From a checkpoint of a small transformer trained on Wikipedia: rotary positions, capped logits.
Each number is 50 + 10 x the weight over its row's rms, rounded and kept within 0 to 99. Layers, rows and columns count from 0. The size before them is the row's rms in percent of the matrix's.

# down: layer 7 MLP down (transposed), 704x256, rms 0.0666, rows 264-272, columns 0-127
# gate: layer 7 MLP gate, 704x256, rms 0.072, rows 265-272, columns 0-127
# up: layer 7 MLP up, 704x256, rms 0.0678, rows 265-272, columns 0-127
down264 101:53 50 54 60 52 54 64 60 37 52 54 58 55 47 35 63 43 48 58 57 48 48 28 46 63 53 40 55 42 61 50 40 48 32 31 57 41 59 54 35 58 45 52 40 48 56 48 47 45 49 69 36 52 40 55 68 67 41 57 53 54 60 46 57 59 61 44 59 54 58 58 57 42 64 64 49 57 47 61 48 40 52 67 45 32 60 61 41 42 53 43 52 68 36 34 47 40 64 45 56 48 48 39 50 52 52 47 48 45 53 29 40 49 51 50 33 47 51 54 39 52 55 55 53 51 45 39 27
gate265 123:54 46 55 56 72 49 55 69 70 49 57 52 52 57 51 57 42 51 41 61 58 54 52 45 51 66 62 43 35 52 67 49 50 57 34 50 23 53 62 44 46 72 64 56 33 56 57 44 45 39 46 36 59 64 54 51 55 50 35 45 46 60 61 58 39 59 51 43 43 48 31 46 46 40 56 30 49 50 47 70 59 54 36 44 49 51 43 36 44 54 53 69 62 49 54 51 50 41 62 59 47 61 40 45 60 37 44 40 49 45 40 37 44 50 35 35 58 43 55 46 58 62 49 50 47 52 42 52
up265 100:33 57 58 51 34 31 52 42 45 55 50 43 50 49 64 46 61 48 41 47 80 58 49 52 58 51 59 39 54 52 52 41 51 54 49 33 51 49 66 57 59 33 42 53 52 54 73 58 32 51 49 55 52 46 29 54 39 66 50 55 49 21 44 53 65 68 63 47 50 51 67 53 44 75 52 64 48 37 52 44 48 56 33 33 56 60 57 50 61 43 54 46 60 56 31 46 49 48 37 46 64 44 64 52 29 33 43 65 44 55 44 57 62 41 46 58 42 43 63 65 41 55 38 37 46 57 34 54
down265 097:67 40 52 53 75 50 63 64 69 58 46 39 45 44 42 54 48 47 54 67 38 61 51 58 55 74 54 42 47 39 54 36 42 44 48 30 41 43 59 52 49 53 60 65 52 69 30 50 58 53 38 47 54 73 60 60 53 44 34 57 67 66 51 52 46 41 69 49 41 52 49 65 33 57 44 41 43 55 52 52 59 50 52 66 61 47 48 35 48 63 61 60 47 45 52 52 63 58 47 48 54 51 47 46 60 38 37 36 63 52 46 41 52 44 49 42 43 62 39 49 52 68 55 55 54 43 47 54
gate266 088:64 54 52 40 50 43 42 43 54 25 53 41 55 55 41 56 48 45 44 44 46 55 46 40 51 41 52 48 46 47 76 45 51 47 50 62 64 58 54 42 61 51 44 43 53 30 55 52 52 53 64 32 45 38 56 59 38 40 31 41 51 52 59 39 37 59 38 42 61 60 44 44 40 36 64 47 67 64 51 64 28 56 57 31 42 59 35 57 64 54 50 46 42 38 58 59 50 65 62 44 42 70 64 37 54 56 62 48 47 58 51 55 54 50 38 64 48 35 42 54 58 54 53 51 41 49 50 47
up266 097:44 33 53 47 58 49 56 53 51 61 60 87 48 34 41 51 40 60 37 56 49 51 25 44 50 60 66 22 48 61 54 69 53 40 33 49 41 39 48 55 43 53 65 59 33 64 43 47 44 48 53 31 40 62 32 55 54 61 67 55 42 48 64 53 39 45 65 40 54 55 64 35 56 42 50 54 63 52 56 40 47 40 36 51 62 47 55 44 50 43 51 47 50 56 35 35 36 47 40 52 47 50 31 33 45 42 44 50 39 39 51 40 64 49 53 34 57 63 61 55 67 44 42 39 70 79 35 51
down266 098:54 67 45 47 56 40 51 60 57 41 45 43 43 54 39 57 37 34 46 49 53 43 50 54 51 43 30 48 51 42 41 42 32 56 35 65 60 57 39 47 42 52 59 57 40 49 54 36 57 44 55 32 20 54 56 54 44 52 40 38 45 63 42 35 38 70 49 48 59 59 35 53 40 49 51 46 59 57 38 59 49 44 33 46 43 57 46 44 52 53 40 50 59 45 51 32 49 42 63 52 41 52 49 46 38 52 55 50 50 42 47 58 59 57 40 51 63 35 52 40 59 30 59 53 32 53 54 47
gate267 100:50 55 62 69 50 55 43 47 49 46 54 52 64 43 48 43 36 47 54 48 48 43 31 38 57 57 57 40 28 36 52 39 57 31 59 53 75 67 34 66 49 56 52 61 55 45 37 58 57 56 46 51 57 50 68 61 35 54 57 47 43 45 33 50 45 54 42 48 57 57 54 48 49 50 52 64 50 60 45 52 43 43 57 35 52 44 23 56 47 57 60 54 46 58 56 46 66 52 58 47 43 49 52 46 63 54 62 52 46 53 42 56 56 51 31 61 51 50 69 35 56 41 52 42 77 58 28 55
up267 098:33 59 42 82 53 40 48 40 45 49 50 45 48 53 42 38 60 53 71 43 43 38 61 39 58 52 52 48 51 40 44 65 35 49 56 59 62 59 47 52 55 50 58 57 63 55 61 53 48 44 48 59 65 51 53 45 66 19 42 55 43 48 48 52 74 32 61 59 44 30 57 53 61 46 47 55 26 60 44 47 61 36 43 35 44 36 40 43 53 41 58 47 33 60 53 49 58 66 49 64 35 43 41 51 59 56 45 54 58 58 38 57 58 70 56 60 51 48 48 53 47 61 58 53 62 54 50 49
down267 100:56 45 60 53 55 45 41 67 51 50 52 57 58 51 71 48 56 53 53 48 52 48 55 44 58 38 37 69 67 41 23 31 46 51 62 51 44 52 67 65 44 54 42 55 62 53 54 55 38 38 31 62 43 41 58 46 54 54 66 47 69 44 58 58 58 57 60 58 61 50 55 57 52 49 52 47 50 54 52 66 37 41 63 60 56 36 44 63 44 34 50 47 53 58 53 67 54 49 37 54 62 65 53 56 48 45 50 61 48 39 42 57 50 42 56 51 32 57 54 49 50 38 43 60 40 35 37 57
gate268 107:62 45 37 53 43 57 43 50 39 57 46 44 38 48 35 64 45 39 50 48 68 48 49 58 70 62 33 44 42 48 49 65 58 55 44 55 67 49 51 48 40 45 43 46 59 40 39 45 63 58 52 66 52 56 49 43 41 40 39 45 30 46 53 39 47 45 43 77 78 63 49 67 58 48 59 47 40 65 45 52 47 47 43 38 50 42 43 57 57 44 59 50 29 64 53 51 62 54 60 60 65 36 58 61 50 48 64 64 45 55 57 47 53 50 30 38 32 52 56 54 61 71 49 57 43 40 44 39
up268 102:75 50 39 40 58 61 38 56 44 48 36 39 43 58 45 59 49 58 52 51 51 51 37 33 45 32 45 49 46 37 52 51 48 60 66 63 72 52 41 52 55 36 46 56 44 45 44 50 41 48 49 52 68 61 41 61 49 44 49 49 83 61 56 46 38 43 39 47 61 53 44 66 54 48 39 60 36 56 44 43 67 65 33 61 54 35 60 49 48 56 44 49 42 41 56 38 55 58 58 49 43 40 62 61 70 52 47 62 55 37 47 45 31 63 45 51 63 38 49 61 55 45 48 40 47 61 66 53
down268 106:40 57 53 67 45 53 51 33 63 33 33 58 50 53 60 48 54 61 43 51 58 39 60 56 53 61 46 62 70 48 40 52 42 51 34 50 48 53 50 43 62 54 54 54 53 37 42 50 46 50 47 38 56 67 57 35 62 55 49 69 81 47 22 31 51 49 41 36 51 51 67 52 56 56 42 50 37 35 72 40 67 59 79 56 63 49 54 39 55 59 46 43 50 58 43 63 48 58 57 54 60 56 27 29 47 55 61 57 34 47 61 51 57 59 41 40 30 60 48 48 56 62 53 48 43 61 49 53
gate269 121:57 55 58 48 41 62 56 56 44 55 64 57 46 46 33 43 54 43 51 57 57 45 32 41 49 56 86 55 39 46 64 44 63 43 50 57 62 49 57 59 83 65 68 53 37 50 63 57 46 42 42 40 55 64 55 47 57 61 69 42 51 61 42 54 38 49 50 40 58 50 35 57 42 37 43 41 46 55 51 40 58 54 55 50 56 34 44 45 63 56 66 49 60 49 69 44 48 61 39 42 36 59 58 51 52 46 55 49 67 53 57 54 55 48 54 43 38 32 53 45 45 51 55 53 40 59 53 59
up269 094:32 58 36 43 63 58 51 63 33 59 47 52 51 56 31 50 54 44 63 59 52 51 71 57 50 47 65 57 43 40 67 42 43 53 61 49 61 64 53 48 53 60 63 47 39 42 35 49 49 27 61 46 59 48 54 48 50 57 57 53 59 61 40 48 47 35 43 48 64 57 38 47 32 56 54 39 53 52 51 46 66 69 64 60 48 49 42 42 60 59 51 47 49 43 55 55 60 58 58 35 63 66 59 46 75 54 55 43 48 63 49 40 60 54 50 50 68 47 62 54 46 42 57 74 28 56 43 57
down269 091:40 56 52 59 42 61 30 36 52 45 46 55 47 46 58 56 40 42 43 58 37 49 41 55 44 46 38 42 57 72 29 67 62 62 48 50 37 54 45 49 46 30 52 56 61 42 59 49 48 62 67 55 50 47 47 57 52 46 38 33 39 50 53 49 41 57 46 29 49 49 55 43 44 48 43 63 49 56 31 47 52 39 47 43 58 62 54 59 41 40 40 45 54 47 33 39 47 22 39 57 61 34 41 61 38 42 42 57 49 44 47 47 50 57 47 45 59 60 44 37 47 54 39 47 57 49 53 47
gate270 099:45 66 50 63 54 46 44 65 60 42 38 43 61 42 35 64 43 32 45 66 40 44 48 49 47 61 58 56 56 45 44 65 45 35 54 50 36 39 47 49 31 48 59 56 24 54 62 56 49 61 45 49 31 53 54 46 58 54 38 34 55 55 52 47 68 55 36 38 38 39 51 58 46 50 34 46 52 66 23 53 52 41 40 27 39 40 48 50 58 48 51 55 37 41 43 42 41 62 58 38 51 37 49 28 38 38 48 51 44 56 58 54 38 45 45 55 58 37 46 19 40 44 53 38 57 59 37 49
up270 100:39 51 61 40 44 48 46 59 52 72 40 66 45 62 52 39 34 57 70 46 41 52 37 51 58 55 59 45 42 49 38 35 46 48 58 53 64 33 42 49 53 51 57 38 53 36 46 74 29 38 65 55 38 38 50 39 50 50 38 47 63 62 42 65 54 50 57 52 50 66 60 62 59 48 58 45 60 48 40 61 65 58 50 53 60 63 31 47 58 60 44 57 66 42 61 55 53 39 46 50 48 48 44 75 76 43 49 40 44 38 64 61 60 54 34 47 44 44 47 52 37 56 51 62 60 65 54 53
down270 100:45 55 51 38 44 40 42 47 45 34 47 42 39 55 40 55 50 65 27 72 29 51 53 65 62 57 63 40 48 61 56 52 42 52 43 48 53 54 46 37 60 37 43 45 25 59 46 56 47 35 22 45 66 55 52 47 55 47 45 28 55 53 43 51 31 52 54 31 51 61 49 51 40 50 71 41 49 47 40 61 48 49 39 37 26 50 46 63 58 39 45 48 61 62 51 50 53 47 49 53 26 49 54 47 63 64 56 43 58 55 54 62 56 49 39 46 45 39 58 58 40 59 55 30 50 60 34 36
gate271 120:36 45 48 41 54 45 56 56 24 54 51 37 41 47 47 45 52 34 47 51 52 56 39 51 46 46 57 50 57 45 36 43 48 56 41 37 39 62 52 54 56 48 51 62 53 47 47 41 46 48 52 42 44 67 54 58 45 49 56 15 67 40 39 66 47 40 48 39 46 64 41 35 52 45 53 53 59 54 46 51 42 66 53 50 36 48 54 47 46 61 62 55 47 52 52 49 35 49 48 57 66 33 50 55 50 55 53 45 35 53 52 66 62 50 41 51 42 49 60 51 53 51 65 57 43 61 58 55
up271 103:48 39 60 34 60 34 35 55 44 52 59 47 46 49 47 43 48 46 50 55 51 53 23 46 38 30 44 44 51 55 60 68 33 44 42 34 40 64 66 54 57 33 34 49 52 54 56 50 47 54 55 42 41 48 60 49 57 43 44 33 62 50 47 50 48 40 51 53 51 67 44 44 52 47 38 62 47 58 51 60 46 64 49 34 56 46 50 69 49 62 61 42 39 50 50 43 49 49 58 69 49 33 52 50 46 31 55 55 39 35 53 62 56 38 45 31 49 55 45 44 51 45 62 38 54 46 39 62
down271 092:42 57 36 66 39 61 57 48 57 53 47 70 51 49 55 52 50 50 53 48 45 45 51 56 39 57 48 34 57 52 55 40 55 45 57 65 56 42 51 55 42 60 49 50 52 46 52 36 49 54 49 55 55 45 43 42 44 61 46 66 46 55 60 43 44 53 39 53 38 52 61 48 54 59 56 31 54 44 51 48 59 29 47 57 52 49 52 57 54 35 45 52 58 54 43 50 61 52 54 44 60 67 56 38 52 54 47 46 50 46 44 44 36 38 57 64 52 53 52 48 44 55 44 36 55 58 51 52
gate272 099:42 44 43 80 48 54 60 52 54 47 43 54 44 38 48 45 40 63 62 49 64 54 54 48 30 61 60 53 35 58 62 44 29 52 36 66 53 53 54 49 29 48 38 44 44 43 46 44 44 47 68 47 39 54 54 61 55 54 40 53 50 46 54 69 42 53 56 46 41 61 42 57 36 39 62 35 44 53 40 64 46 44 45 43 29 69 34 41 57 54 58 43 44 59 47 48 50 52 63 58 51 35 43 22 62 41 47 32 49 64 68 44 48 54 36 53 68 63 61 49 54 58 44 39 58 51 50 62
up272 099:41 64 33 37 58 54 51 51 42 36 42 33 47 52 46 54 72 57 35 50 56 48 58 45 41 56 50 37 58 59 41 49 38 37 52 57 60 38 65 54 36 49 29 48 49 53 66 57 29 44 44 50 41 51 50 67 69 44 57 45 78 66 66 44 48 47 47 52 45 56 64 41 52 48 33 58 53 53 60 45 52 43 39 67 81 49 38 27 40 50 47 46 44 44 63 50 42 40 46 57 60 62 28 42 24 56 51 44 49 57 43 46 50 51 57 66 63 49 60 46 47 33 57 49 40 48 50 33
down272 100:61 50 47 40 51 43 47 65 49 46 46 51 34 66 34 57 55 68 67 53 57 47 49 53 54 65 47 42 29 50 67 55 51 39 41 56 57 52 39 48 51 62 53 51 64 72 40 43 41 37 52 62 31 51 45 60 38 35 54 63 39 50 49 62 53 40 49 40 47 46 55 52 60 49 39 48 57 34 55 42 25 43 55 53 46 58 47 29 62 32 44 41 52 32 41 66 64 50 52 54 47 37 61 49 54 40 52 59 62 38 41 50 52 38 54 49 41 37 55 48 52 63 41 42 47 54 47 52